config.yaml
positions: "rope"
optimizer: "adamw"
schedule: "wsd"
Each number is 128 + 24 x the weight over its row's rms, rounded and kept within 0 to 255. Layers, rows and columns count from 0. Numbers have three digits each. The size before them is the row's rms in percent of the matrix's.

# layer 5 attention query, 96x96, rms 0.0722, rows 55-95, columns 0-95
080:114088124122130146095113144159131117145115114158123088120148098126141127110145150157114140098160106175129140098126124119112114119151122121169098072066143112125105117099123100151113104121145130149133163151112134151119155144154067082131134102158129125157089145158158138148153136115141176175
086:148147097164148114165130175121169124087156160120119178126137125149154151106135112137117120081099141174128101091091142121136134122095127127135146149177139119152100127148111123138115120091124126090130179113150129121161107140138155111150086104112114108117123140140150141185139128078126105163
093:139157106084089184162134146107114151143124128152150099148118100129111169129120149115148094124151158116134105150136116091134155125173108150142152142139155101112129092122139159159109139111139161164152120176100166191139098103115106100120091185124125125111129118116137123117154108139138158131
087:126131110128132121145140130134131157097114110054206129109091112088137141135130143125130137102133144079123137128136105180158131100133138141145147113095147115146124157135143109128128123113142119137109158150106124080162137096135134095140136068150134111173112136125097134146115109173115134069
085:107109174123113153123115169125105133125132113085131124133102105148121116118153108131145095142129100146140137168134112088180133145112109116163113066174088115119131158122137154123145147100130130155092116164112120136116063105121148118141132074133125133152153114126100116109157090086122161158
092:122144120129133158130132127112172131125090184107179152133101086100090144136094137140116156096136143129110157110148139099135159097094141057109136105143124110144106138151129107105173118143115134104152119116126109123152126117086118153119074121145128138081154120134103097174157132142118112153
089:132161123146120135174180131105132105148179116135151143108147105094100143104101093125093148149128152116108187135094141124167119147119121147128140103148115107145100066118152119100134128120136134103127102115146121132163131149129143143114134138158175096119165147118147050111140122122157148104
084:114131120114135186146128148098142155138165128132163092087137148119090151157124133125070116140113133116108112146141127155153146135139152108123151128127131131141096125197133143100154097125115094103189166108127126139124082154124138103128096141122162114155146138161111151106163142130084150164
083:164144112146141147106071146101130140121108153068091083102134076127144164102120105134145119113075115095114133128157144116120110123143148170154126153127099104122119135154100138127118118163116119107095123129100132090113084121095121125056143125118144144140162126102096130112120148119096149119
082:123160114151128152140155113143107115125102135118111141149121117149094172133137139032154109145119131078118134144124117155182141122131107144140103118165178157118164110129118141131131133147119155115130063116158129138148170159130137141129122143120164148111131128126190153091146121128099140138
081:124151104120090132117163160128136143122108112133069109137098147144166076170147108112165123113103130121111170133144132114128163111162097119126153144121098123114078127164144099114099119126116110125132103159113108117111106160130126121106120172087160148114078122117113160152170162165107103135
164:123093144158185126132095121136162085144145131108115132138192112140124118104087128122138170110146113118124126140089070122124098130113172146094094141135159145166079173129135136151140141122106157147105133137149123115119138115170141170138133137140127100145143070123101121110102101132139106120
068:152151140117131157115158086127156101116161173134162136141133150146119139122091132106141142061128144081162122107103167106149140116115144085146095186189091134126164113108093150125130134125108139117122126088090157146122131101143133155146114141156132101107146096132126122130128112142146152159
059:128073149182138105149112131102191114115140109136110126093159186125144119103111106102126148119100137124141158147088132137107112116123122128126144132106159126141138124119070126133140132092082174165110096114117152099161128188137121097118142146122155120173139120138100118105103143128110141153
107:123112130120178134111100080130113111129155110095099143135180091159130125135121143136142186138122073079122125123092084133154136113107143143109087129143178142156107159094115112183093114123127154133121103135129106111117148088149119122123106115126131132128149103101110123080099148113117102124
092:137155115116100158111166111118114134110110130142158154125077118116110155149153147135108067143114141159158143116152184134158163121131087119150121136133107099094189079119134130107132132134142103100139116091121140148132116152077111100130115103125113162122135184142174136149147128128112122102
076:128133148124118174132107103137140126120135129141151137098089141130128127114141120100146094121118160164146124140125123106150132128121098083136149121140131049174100088149112128160138162102158152137106156112145177164138119076144148142115144101136107116088114138162115163148101098092141092164
074:148118078102127161129107134138191147123116113136120153122139148121137130117117123144150144115118108146124138137054127157058119141128101127129123111098183097119126105056142121130130115115133149116110118107145141116125078130139113115132106133122139129170153148106109132101074155169094107103
089:151087125106132111116110138111123119129135112128107110097143140111159124120116108157129161114149093141140116138124116170098128123173109150134141165097154098118126141137102096140122123116108126150107172155091116112154135105093068072099150163110159131160154110107052127139110166166117134117
078:097151134141121098142091118144143131145130130171132165099102108115126130105139142180122115183136109114109126128127141162143123123143117066122123144150170135138130138154087137141128101109144089161079158092141097100115156112132171097159122109126092107118171116177161131132098147114095147132
081:136112113118097114107089128161123148134149146125140144119156106134136093106115116163173161148177099124135090125182116145046141099125120178113144083132141113140148144107142110108140090141135172129122141133118148152149121141097105068124138115123142116161130142106103111117084131121124114153
079:122178142109124103114123119113115113127110146145149163122137139118138163108114138129172107087143121085129130113144157143130126128111145117134070129195090179133156120139120171108152143181128121133151142100128129158099082130135155170133125099131132145112132150155169106154183109122163139137
080:128110134141119135135138113120160137125145130159132111133128133122152117131143132095153128115110153079145129138112114163111157129076125147142105130104191097101148091085158125115116101087154195121131101092129171121110143151142139147141159152161072103125194141118108123134149147106102138132
077:147096104106141142116144110128124120133157142141076099127143150094120112120149116075127145136140128162142123175123111129115091137151146144149168126074152121126097140100110127137117152082128130125126112133114140139172123129117097072094120116123131110139145106105076112127045148164149141161
082:112097158157134143115112132136129126130148126136130103101113130109142127142124123086116171105143155133134153144112149109109158131081127131122131085141184171129128106096121172139120109076128131147095129154083170074153165136127171093123130120113098096121135126134110102110053126144126108111
077:090145142146113082137093120106119117141111119104138110092157083119101143143124158115134146106110080123123160160142123151171147126122111140116085148117160107142083186137129158140136116111106176137120124142144119162121116166108154127129127161097155115144104153142127083144148171172140085135
078:100113128111140104107114091122124124139182129114139123129146161133114110140120165167072151152162142091165147115133151122125112124132123169111124111087157145147161094126120133125123081111126141116111153090106154119159189145105107075145137127149087143152087113148113088134136145134162112158
075:110139138087135118128130124108124121169084184158141134096104127077172148113116110149109091121140162129144106151156146179151092121124154154140103152147137140141135153152101134107176132112152135126142127119141086128120125105137127115123127126158121090118150092118183114142119143146133187177
080:087182123122123124124154113097153125151144125166139131139126110159151164126088114107129110126166110144122129128156131138169155138104138139099105166122093092133123099164186152086128122128104126122145154130123139113139116148125112114095084129121128141074045134128154141155140108144129099103
070:123184116116113147103155084114135155135172142123110139158102151138158131140118116127106113137138110104154119109128148119142112124068131147124117131124088168149139049110100157126110118138124131080119075114131134112148117100151190113173139158128130132156085102139106124147133113145133114154
092:084122110123143121130084108142140125174086152097144075101149157093103125099129125149138148109120145143096121165153127152135095116153146136133139135098132136117121179125148123115179140102131119112146123124134099168138115119128145072143124118118137101133102112102140098142102151170144178193
081:114137181097122128142159151145141130144119117145077112138135132150144099125149131128171119185088145104094136141135103123143124098144116102100126155149125135145151107185131111125132104115162106112088101074130116122116120145120149117149141149130071142107109109122096168184152108129146081144
081:109142110144168055134139134132134113106096086132151143137140153138093149126130138147137121080134120139124132115154147144135063165159115114164134153124163110098124152137146141134138136130078129172156136092152104119136135129118118097123142112109136099127220148127117136164148120128133127095
078:160100128099144169113170171117153124107099146093109126157118127161152126139072104150129133104121151136129136125090133096052141125145090110130135094100118124147129092108137123144121105150103131130128098155126173120113104118107093121146101126101120124138108111096137172111097109169107082126
072:087117114144115099147085139132090141101178146157154157167139098123110118098142126151121126152176107125152093113103129119152106123170132117113135113106121097155125112122167126151150123096127107171123173127129145108133118096107128123104143097129130135071071154136156071104125121123119094122
070:129115086095104122138150173103093144123157156111102127110160079099153117135106170126148095110103102122124099134112116165143148107094165146199135131106110138149122128099151135160122110099120171161126111135113110126104100122118171097117127111126129094126111138098138113139101118146074099146
079:093137096121133129139132146163094159112135083134100103126122141137124108125162130142122098173163117087107137121143120139124101126123140114121163106118156083131131086112183102163126133130120109152147178131125117112144116089152170140154159120110144138118112138126060089155137146112157085172
072:070139164148116098102103117112137114135169124136129116108140145107128115153154194113117148113104178133149151110119124144171077092130119143141134157109119096164169136175135121103135125130126110111088159076132153098144160145127105122131127128185106136132104127131127085136141136123121139165
080:185093090132152168106134098162142114119123143103123074101139116132083124148111145109103156116109127112132146148113136098130152156144159099126144156081160127113158118117101115162125140148118153111132133108111135159127166123106112140123102137136122133156134105092084131133065146141151155190
086:141110103149144116142126119133119147129107156155097091105125119092164090123142102104135177137146102157126125162132122135113126120147143110126138130091170156117128135134093120125114099079127126157101105148109072088178149120118143088103156162115133110123160133103103081149075157156140147100
081:139147102169136147136172150129139130126124140129116172183122110127120140138128112119099087149127105132116141097102141104138137179077161095117122104134073140128114103078120138116112127150101108136153142104161151162107096070158139184146129074129123121102157125142129114144147110106135122136
# layer 5 attention key, 96x96, rms 0.0702, rows 55-94, columns 0-95
076:141118126171129108113129147124139120150149134105192118123151120132134111139122121139188169124122124142167094143089120140093135148160116112085152111140137162128136124115105114160146104101127144120160102147100106123119115143078175134057118130126146158120116083122080115130121157128179115140
086:101117155183142132100094119123083128151132092145120102136117112115122127133123098119156112154168075135126144093162119085157148112111120159153129104079075129111186112136134118117153133122158129146142152147086123113120114125088120128107125081089149139096079125139113130121115140168139125124
094:151137129107153140118147121154120118118091133116174138131139137168112141110089101125099145165105118137161103105110153141145096153114136099145125134142177098132131128139194139134095167165134119109105116107084110148111130117129136155131113117139149155145129114182194133100076148171116109147
085:132130116098111170136146151117122123133108147148116080094113122107176128151153121134182102107117107174099159102107134111136119107091085124130125137155131125091157155150092112121117103107109119091143133126122152124128149196122132148123106139075124177121128171125151156131140104159131157088
080:134136098083149129157132085126134096140130135100136116174114116130104083130132114132135155138103132120111083107139121180139146117150136097091106174101168128115109133175112107143108152150125105136124134122116117112108187192144110174116190144113150137113083124118119126141098113117115129125
092:105153151119146160113102135153140149144160103148098135181182113171095150147116111129173082140124130139136144125117123108151131116180169120151124089138141120118117147125144186164102157114128116098116129092144134155122141136147127133144116138148111138117080145106149093113151075121116100169
088:112153163155125145135098189134151076100109125126129178142151134149144111127138130110104122095123200128113155119151153142145088112103132120167133130134113123130126180157152155175097137153111137139147120162084144153151157135120105142116113123121083126123137141133174139134162102127116119168
080:120124148122150105133082147130094126144118141115099083129134110148147146113100125123124115124119111136136137194132128105164109118131163088107103120144102102132160124113126159134103128164158178119137127138097127128109196048142144202144108120116117105116113120123128115151149130136158108151
082:119134127124153131154104144168163115094172123152079116126163152121130136135104119126099110101184114128156124105113063110186130134138136118121134156121158151137123144143141132111152133147124138137139157137115105120128172106165176144157157119132136121149113101180107138113084108102179152104
086:162109127129116106083097140133184118167145108130146133094151127122110106148120098106071120129092175135120144105142135134139136122130120137129111164112082201110125095142111162135118129126116142162083124076128133126114124145141086112133158153157151136173112126143124110121136119142188130143
092:158112139126093103142116139117136121128139129155154098111147121076151117090133140118120087136102176171104138164164164151145149127126124131128162137139102115096161121155104164108173165117152148124120161155130178144173135138087143155131153135129103085112122123134119106147120118124141197124
107:116138141189143113133107157129125120114147137117105146145192137143109133091078139158125106123124154121098135127122085123163140153138206121157116139132123138148095152163111139109144139124109114138120145151131120146122184116175113147154136143159110080131118066117120100124138107109130141161
073:153143138119107121107172128111156135120121090131142135132141130111090140114117094118105127104106192158115089118151166156113130153130110125116201106119129115124139158168118115163109115128089152079118146096105153112133102145108150189150137161112116137140126121151122097070134104132141145146
071:126096139170125112078113138158143117165129140142114165127114156151104168138130139128120068152102123117126151144154142124144137131116118113159099146129086168164121144124117127107127138131136080137092146066114155117155174154160137107160117079130183143133153156144104111088119122131118130111
108:111141072099169181146104099135092112106129097084146107090155126118118122115097179117082124123129121110158093131117126121106104133180169146130143150134166117133120128116152113162135168172118139121172114128125100151108148088132130116103110128132138148120138097124162156108106160131124091129
165:130124137089106126125129112135145155151107142181124121128065104128139108154165108110123135172129117119131122141135143134133150103090056134125116105111099129123166107096126136103121104090157106123085134090161143112160085165094123122130129125114100161121125193156142151144119138119110154100
083:128116107137138092149168123154138130145101137135104119103116122083109112076179115153144160154102101109100140118109175134125160126144107118134155099110165132082143131138151109151117116143132133067093163135093127099133117142082095186093135133107094161121121100109117125125130113158130145134
077:109118169100143144137137115110123111087115130115118124171110154156163116150128181125185108121145140116148150090093136153099118132166160108113103130155133180144129213127123163122134100115111115106123122132115120112139153188130118115160134138140097169124142136150151140146107131125104095139
088:154123129116144126129144128098077123133105105091131102049131150115147108144151109107131109130127129139175149146102123152137129130138114142103124115129117091142077115099120150120145153143166128125090088142158115165115160118138137099146121076153105132130132140164161129158125117117165051115
078:094096128125119107153148109106100103111121145142072084077137112141141086127119083137125140126121112141152129116124128118113142136160098156160146140174157148133088129108158080128082135141166166120138118132153153154116116139129081118141166143132118152101137118141145148124157146115202110123
084:142131130130141126149135130104098127114178140112131144092120135136139132103116152137194173053155098127143172120094118156120104140091130124120068144131155092109152134133137153119126125121137158144171133125128094157133142116135165149176106134111118135143140131083145108163150129108121083102
073:132139114142133151144134082100172121085171092127145132151168108145112135101102175097122143138139174122131097132151142159106121143098135113097158166122180094124150148140131121158152131141118140112153109116119134106171085128130159164136113152096124139137101103103112089106126088083148134113
084:126119124118109143141115123144138185113111159140165146136134130149084113107086133134138136121106167132135145079121107124104115088143149115100174111105132143146128182145141117149125091159101162142128149112092120139111163164127078126125144127113133130113142161116106120105115133167041101139
072:137118147105123099145138122144115106146115090128177116098123143116133151108183136148127143134166110120085179129106140137143161091137133090140080086121072166131132122136085155119120110139134146115087168137090128163078145114105098118113124107148096164120156142154144125163114112132117115131
084:155098156117123080123172098120135105150092150111165156111146115150113116139105143143142156089096119106116130139112160152092126094129128079147143119099155110156120140155138071158111090118137139116091194131120140148093129154113126123098130113126101153125148128128147161102125128161097085141
082:134118090114140149119142086154149138139137118100180126132133129149147078127057140087100145122119168128163125106142152129128162090112125132116132194128121122139127148116124147098167125109138127149143107167120101142101147135101103089127113127152078162122107158129116137165116168162107133151
075:140126130103124109128154109084118088120146153143093087118164103133110098134170108116176155106136147135151088099092113164149113137134102141127103126151143153139110121142110111155107125109149176160154135093158121188128137126118155102116123132124085085132136133132106127172150148145089087100
080:127102112151113118148112143163138096091168093113116076103160132128097158114168123131093149109155117162103158124140116143134154134109130090103116130144141117128148111128126101151118157186112155110157083080129146143137094120118109151181116136112134074097161123136152128132139115101174119124
079:142143119155138147112139141159131117131115143109130137179123116128097103138147154134108120189161153152119106160108097153131126154063091128077122125126163112148187104137129128150136129097162116132147128092135134100131149107120131171136111061146154142126158130106105111142135110122163160090
069:149116174150140108101117108138128095167139148159136163177155123129140122149157146144152118108123126127112070107141103138140145163141125152130148131149138153130122184139112134147115096118134153132128097061140146144127094114131133152146124148129107158150120087167082153093185104138125091107
093:112098145121104114146141161148130092121161112146116096108157132122144138119142145143104145106193149130118153129111127150148133095112121099076071116150110115119148118121098154107104154133092136178178107167108119154148136107099125113172101118133103117109152091124102127164117118103162170143
078:111110107124124116125118119131146141135149103156081110077171149148162105151105105132133110167132167128124157095161071112141109128140125170155142145148153147127111097093143121116082124144154158133119105093141154178129181112135111089098127149143147152111167123118078121143119138140141117108
083:121120160100111188162129130137115154124117133149142083161120130110130112102125131098120125150175155094152099160129144154130103099102137166137146109177145114127127079131140153131136148111139132163075096193146123173133151104104116146142162081139122108120115107155148137159109150116131135116
073:134141163112145117080190146148142128129132105099116144142153142129149144181139156099217101120136138126101147126122124129094119159112144092138121135111124123126168105130140128137116097105117085115101101095154148083139151161132166166117147156153122114146119122151115108087113127137127096151
073:132165090118116113121116126154109061104118165113116090115094104125104124115210143162133165130120128107123120141088165153096140128091086116128087137100182134113097132155146120109131139121172142118167125151105118120129115122139120133120181129110106144125127125117130080132141129103150127127
078:123151114152138148137111098183159139087116095099166154105130132146101146158113128132114138076125125113157190101128123119109124093096115092104126156070108154140151138121140146112129107150137153093160094111089111133126143148130110140147136160152100134105129117143100086110137143125107149183
077:113122131134120153123095142128129131121115149182085133104129128130115093124149117197160129131146100077137126147116122164113136105119113158130090089124186140131062121120099148091137120128184130137097116146128112134129118146136108126163133078120081106108104075133103113136129117109115130115
073:142119123088148163133141093126127089117106091122104061100101114160123130106161127126065129132116153142146127121135112146177155140109132143101152128128118148145094136133113117122132160125124174171137167156134149173124158114150106092136111143113132091110146153127064113135103146167110135120
076:135118125088133124116153154094132113137133090179119145090149147113119163083111075116141125109144139138155131048124132116116122110161131120140154101125060161127161098127103134144118114126111106116107172109109106116114155125104125132143133153145107112125128116160138076120119159118091149167
079:132089141113114086097092097145097113140120134126154116083137123153165134128134095137100128135102114126135132114131117149134133096141120134137138126134122115147107116111119129122130101123175152138091117135138140171082153085139110088155111090137099193120159143137170153104138137097150044116
# layer 5 attention value, 96x96, rms 0.0991, rows 32-63, columns 0-95
125:137104132136119124146160123149126099173107172115108110167119099142098083117110152109144119109126127138177181140142126136088122115135119124153102104107136161129145102132144114200192147121136123115159110131082116149172133115114160122106108110116094114128117141117119089109118143132181147147
116:180108116074127133126103167133165109101136149110146112102138152116133156131135119102139162126123144099130130143136119117132200104085108106093106153112109122139167137129134145145127127144097137144150170163101162116135115116112171145117161159127115128099142124090090126125129145166079147181
166:175163145101116101155156150128158146118152099100177110143117138121065138120132118117116174123112126120173103146099129083107127084091118118136127150112123158121165145123105111140116111122123121174169120172129142121136125129131129129104177103148077112091143107097136128153158123153100102129
140:072145140131135122099130106125114125141129103101110131148142136135097110126155051119116122162101136075169148131136133160106093132099112141134111075164116104137144159143140163128158188134117153117119123074172184163108153126127118144130141124125176138106123129141130142130124146121146123138
127:109196176124132168160092098137153137106101120087116143137141126134123115139133142139155075127130125112172108151143141126107090142116119154134158106106112138164170120106137113130108153157186123174112136122147117099178117094117108158169117140126149126127163130106144152131093100111131143112
125:120165114128119120116151117104136080178088111102090113131140097116175140145113151114118135105112089145119129151165140098082180087133142055118125074120100103151132155110148111126143116157140138147095137107114146121127121106121120144096150127150119118170144136136155110102129101168135138109
115:095170155150123145158125112150122155086092081128170152178129124134132123149116136116137120134133144127104102149133114148152083153128128178135151169121160122110118087102131113124093103107139112137160088142153081111120161123149114103153109130119125134159129130163173174182134104109123117117
146:133119111175112125154074127058140135113116106157106110130130127121132135132138122158128114120092127081110124153080111131131138088105134082111120154099140161116122161100113081120067131140118087132111177122102145120135124114131128128141154120160160102123176146103166152128120104157123112140
154:123151131106131136144131116121155160140151127108109143159113174111090116104148075145128185153101135127184128130089120115143153135088129142167125151084129157130144161158134157120143173132116149142119108126143157140147158124120153139134129127099174147091108111075102116148154139080107151149
150:128142102138129112154137135175114136103125166121080121094136067127117106121124139131144150141161147147141167061142104115158152106164143113172121136126159153116109117157138129147082092160128119096131071133115088123155113121112131152123116148115092120112067128104133138136142140109150137097
160:110091050160127139108122099126093134102149113133127100080105132129105164121152068136118143146110134138156123128109121154129123096147145127124121099142136131126098189159081156087122136112149103095109157098142146146133109142131131142099141139136142154155113106116075136099153122155089128121
147:109094189125118148118116122100129164106101104096147099133155128110114163153128102116106073136073172106134115164118129136134099158098158139077120131122129152128120129127124140101147141119099133154191111145144127093120154124143081109130098113135104129121144136114162155138124143143104081164
111:144124120128124150179119087138143161113106086155129143147109117126101148120128100123113155160121129121125081139150111080181087114126139144155131122152165161106110110139102143110065088115119118118179119131106090127137082139126084141125151174127126112133122107135148161127133095101139089134
161:143102126113104074147146115150173089129112104129100151131161062082168088136130113122157122119141125180087141109132134110134143157131139102084119105177137108123130125152142144146135097149115145110156135085070153156109117127134106113111149130141133128143107156149148155173122137130136116142
120:118100105140134114117110141098131130100141164073115114110144116087169120117145147128169130096118133144135188128073122163119179142101140111112118126071135096152138165118168112093137123130137127141120134107159141126103146108119171108161112138111159159137132138100125113152130151157088166156
136:185099152088112126148104185121116103115163159117179143134148072113117131110098140147112129122152184138126141082141122157122148141087135113136144147156117132132142117105180110161141144146132135105145137129098149120146087099126149148120150088130124127087088137108100176131128141118133136139
133:137122173137122145119164140092114125133101134082097142106123111095134166140108127154100137103098161151165134172109128146116147064110163121121086135134139156114130106151133147159163111084126110128151131111074147095125157114125132118139119130143137131126134137131143182107186145096109135174
131:114127118136114110114170144126115103199134123145097115165136136140117167140129141110122130138114107120150151144177138133107110099140112108154092098146077094124134116093157123175133139118114157129123099113129122150065162127135135118101139151150123099148142124139180073127094146137185114123
147:135099139075142117074114126145152128127109131110138115122111150118170110137116127095096140127128094107089095104138127107137181192139140114101140118123130098153115095154113143065143113161105154146108135165175123133135147120103131138113124114111124193135137120143118086120148130105091157144
164:118120139112120174065127109123163127135093147083074120131123123129142118124165105098170111126139123132109125159141126123161149127126127138182127110124126132147143139158158173129144104168160139145101151136077148123129118102127116145140126168117174132147180135120092135120159135125076145169
119:163108132099105123106129163100143105162133122103118104156135097100137184150089130111111143118121152142148100168164141117087178080107144077110122108109087119144130154085146120129142122157133124168130158117098152118129112102126134168100160140149120120150136130118130145109139098179091138129
148:125173118157126132170154109064114110165112133129103177100136150124118116095150147197132126101142124147154123109089131107121119123115126083160146132126138174115121157143131128130132155108142119079077157103107146111171097120138124120108071127142162126130109141109114148109132114113117117099
113:132150109090132106113141168141138137157148122118099117146133098113140143128141144141116167132158097135156169126149128084091148080165135097141126104129068084126132122117146150110109096141113154161114095118192157122087153109122161161142112167114125124166135131116190122115132134128120124126
158:168112129128113154166115096137124164093134112087159140115125123091123124113127082091166125118115128148117107143138114114153105117145149166106107128150160083115135098163130124093100113098136142155147087124133137163100106098110139145166195092109106108151123121152145156136178143133127147161
132:138098095099122157107135161121124158172153107185136142175107173142153141146142111135105166152163138148084135122145118114142116109120124164163122155144100159109117141115141141137118123119101140104107131137133163145089130161138165146156116175112187119163161132142135171095125106128132107135
128:144103129156131100089124156083105152175139131147166080159139140148127111137110147122100145087093113085095138114081128151104129122153130102104111161132122123120115118103125102096100123098101124132106116167192150136122163140118159119115107085134123127132174142132177102103134114153124113121
146:066153105129116132132108142149117147155098115143077061141114140153123158167131135101128121165092133097127125125165113119137165136124137130145116105079133144149117132100127113126102129183127133138143119164159083094145154127128126129119116177134110136141139117083143073133092106127131095097
140:117192121156119118137140113127101108154109102105129129130145088136146158119136147129148134099108128176122095091122137149101149182109153112124158102147136126129120129140145137118138129127169142099097145125149128078172102116142113110059092094138139157168101130126133143146150084116092125083
151:127126095170122152133153088169128151168108131119128127162119158156142084135112109090155153126125085165104151145118114128128148124140124168144108158125158134120146101136127085157132117117159130138108086135090124176131149125116173105108169073119141104144140144150158108139158120154144176141
140:137162156081146138109145169088141138116157175119097142068118154133108113117155148138164115124153147118137141137141142085163114063158111116161108110141117113114127141157160157137133118130113126138102122139118141129073107140124122166204118173130126102111111139152116128114141138113143113115
142:116134095123121135154133108120146111166116111188069149137140130137139080106169101127127128158120106127140121097128124081113157158146124093109123160093113163125112159152107144126129171158069149114083100122132133145151149155127099112106114103120126112120118129085161087140095154101140121138
147:168135140134137184122136142098100144155140166113146134066150149147151130109159141122150095073129127150109132081123139141129118142152128136133117145155107109121127127151144103109105118078140143148070102167158153114105105112113150125168100080130118084146164139107150133092140142141101120125
# layer 5 attention output (transposed), 96x96, rms 0.0933, rows 32-63, columns 0-95
125:131048100131133132130145145113115117126102156164186129113118097154142125147131113106141113131133126118159148153173174151151122110133106119110107137129144153135163138118140133124154100112125157153141158113110093101173144108137100103142141108082142147112106116122156128132174171166110102074
112:152111103120140130172135095171105127102109134155141123122122120133127138132125180154159165085131171136136143160126190112144170102119101112086130127131143135097115106131151136082161133155165131089122076157120121118118127135087134108129133133128151137135123116092091135064109121135152155100
157:115164093119105111103133101131143099117135106165157118117047120157103120163083147140172130085135170125164127107177148096109166134110122148105158144154133120078131123134134133108134103136142134127155099160105151125109135130116094094145112113146121085141091113117127140135125135160159136107
133:102143124159140112148146102133110120127099128138111092185137176133123158150147115097100105145145096082107100108127150127144100151086132120094108135119108099135100132134111154174129126154155143125141121107157127148099148109119132130171160103126116185123068167099108171157132152139148125147
121:137197137121132147137109143113142140127144133104132175114097121120144127140143101109155096189126113107152096098097131164111150102124119150124118110117145150126154111125128177136122086161105149104180140135169146146117112136160110129176125120079137132142087130128092177128141090131153141105
117:122087152098115146110111143120146124111112069116095151113174110142138142146129129136108125139138117116103109167113194098121127091120118148158102116105126158090157104159149181121159090134130148118148100145140112148164148102110093119160124101144130125128148093089167158091157132142113134108
109:119175140123098132087119168078161155144131141118116138118097105123163118118111116135156104125112095128147125086119023184117131171140139133151106142141143135153118136121129119147122152116129119133129139153140178150113109153161142138120097128122104111147106136166143118158130093102135122159
142:118133155163156161113095116110156144113142129106119150086117152115128136097117091144126127093143149122099125148150115105089179107094143166122113101119109092124156168128115164098145113138126119097128114162087188119121127133060148087160103120133127100141157133133117125106095105121097107127
151:148147103129134086180149112133127143118119131153132102146083162126113135132089111099117123127116178118116136122145077115141149115116150106059169143143095129124095156136132105132123128120147155164148118137137137104118110120127141113159137113107132144100093151096059194131141155148155140146
140:161128150122145118156148160121143112121100105128124111102121104124129129115146139161154130131134116130139162140188090107141141084144152126135124131131110143152127161128134095085135160119092130172116161069125119086135123142161130177055127131125143126091096092155125116134163104126100104090
152:119106160147128119133140068140133131154139117127095079166152183095086142108145129111107162115172137166087133128147133098097159121113158120149122101114097072126089146140110106111140114130118112128162144124106096104136108132125109150097125151180101138135123168125092142124104155143139107139
140:120162104158108150137141123129157115097135184098108132120104135098134143129086143109081106082119132101165101124124107138124142191125134088135089138149139128140160116081120166145169122134104092109140132144141168123092157147132140106146113142163086121136106151130143116144110107144153147174
106:124165159150101153107115121116157164170141134129105111144080149105132123130153114137163149132102138104134115119161037103131156143139149173125131122173139133156092142113124105102119139145091119134140130113108160135109097137150129160096091156148094082135115120115155115146150103113145099145
159:137088122152123106134097163151155108093103107139093120117123142169167149114175156124108131140126111148138125180093164114130112127135106162114052157128152167136136116081141128119123152125113129142091098092132138132158141124093125169109120099153123111144123112118164101137142118116098109173
123:156102133119154115156128130136139122074110135104126102092157125124143140091097144148100118093128139156128153160086160161120128086124131065112106128094116116114126155131137126109144119123134131111127132168154145086135142141117124113124151079137132153134151137113052163121098130137070165157
126:130114093142146117146137137133079112109112167130140149139087096140123135147118167160137131122148168148139123096128194133119129113127130146057099141142154141117160112128149119103148144133107121100112112072153100116165147112122127128114098076106159162119143090151112096099115091094121110115
130:104093109151132142137124115131165124148077129154147140111118113134135156101096126111116143126110192141123143156174177095122150139172162105132094162162119146120143114101134138131186131109100143108147130144122165089137154137120129125167137100156101181136154158151147145112125092153127106143
126:111088147111131139105134168126104110160137101137127080121166067149124133167137114146131139110088084071124127136154145114142106140118121125112106140127115145117153130139133153188133131155152128127112115130105115169135160100121099096160161106133148153106131121093192135137141171161120121098
148:137141099064087133142137112162118131091098120112104129155156162096123127135111146111067144108122120131128104159065111115160078137144103088149167130119135132144081087154137129114109139111143134115095132146169115122136109145133136133094118143124140091127140119118092132082150139119160162138
152:145116140132105146178139113145119119127100149130098127138172145159170129093153122084152139176143141119097129163099167105161175118131121097146114103143105164151101090079133122136146127145151137095150117148143130129116105138157133147149147106099127109127156135095070183112154104117121122127
112:125101109108107149107115134115135124119139114126102135134136095128131155156104168153122140117132160117108099153123225099114165106117120140113093118127116159099133085140148159111174098145128121075140093147134114131161147099102077109158108106137137144133156103103141142078131129145148128108
149:114136164193161099133131103139121128150153090132126170103122143139136114103116095107114121184149182152085160131128119094096117108111154159114148112142127125100173165123122143120117075117095145174148133124134103094163113110105173140150135109117127147105135135142136151124114115124103093123
108:141151139073124124115138164121130132119118069118104088117165097112119119151119144178121149102099093107128129158129192068138115117132118112112128123124084169080108106166142147132109135146161143144116124138144130102097154114133086126129148104117138177114138126086124165149128124139110124109
148:114127126080104126128110123136156157144077157110153078148098149111112145117134143143162131121129105151197098120123125115159150115117136102141098166143143107133121140113141077090101141158109098134139093110132191140120126138150122162130088117148089113163145119125115159140127105103115119176
128:128126162130124139131147154086099177156149134130114115181156135132143096122121129151153161096108144132087132126134143108146120158123145146105133112145069156124082111146110106155087166123177111121076090123098102137106101117110136122133142141093116161120189163097140139139112123115126108136
123:104139109107125144092140110124116138094122121112155130118171133101110126147040118143094113050118112114136140144135146115126104137104128105153154120113106098110138146171120150138090113097175121109085126138108146127125137112077136075118117107128120115114169148141155113136089143131105106116
135:161138155095116163160143147095146129122145129103090130104128081106132124148115095153116120094119106079105122148153042136130152126118135112143117090104115145147119120161116169145156123141133109132128159158112108156127101138135121097093132158136147100093087118102129149120154143147154163085
139:121138141131087105129142107146137127130146083106093166118135123132143142130078123107098093169168136154111145113090101122081121112130119154147092118109161143102156113155138136157131113105103138148154146125165080150197099120137152147089103076148109124108105126143160150125138105111121122146
149:123075133081106132127129155091137149131090115142171122142141137156137125125092097097177117124150096169148138135151097171175155105117105121137111165119127102155132158135132096136100137082159143137113104131078146147156102130139113111152119126113129097131144123132160165133175147133084112125
136:132155148137167113126128129132127112150117124143144127131147102146128121101181127159165128187115154082142146140147188076158115114123139094154173119154089145109113099114122112113122131167126118135118117109121137128064157128131167167149185128121124161120171119108095127140109113130130143115
133:153121128127141111179166167145123132107155096126096135120128188134121114136141105102076106123117102096115127166142070083139123127115123152118145135114112140134166188119124124114103131137143152217124117129120104109138132124100154102138132158116148112086093127101145119124124161137133136137
139:115152142082149129148159126160084126142127134081164140115181122131104113108081124122142117139143114153182149123122189099141125106125134106163140123142136118099182141127107114132073110149122098140125096107146131136113132133129159118127141109121105139124183130132131152122071082121086137121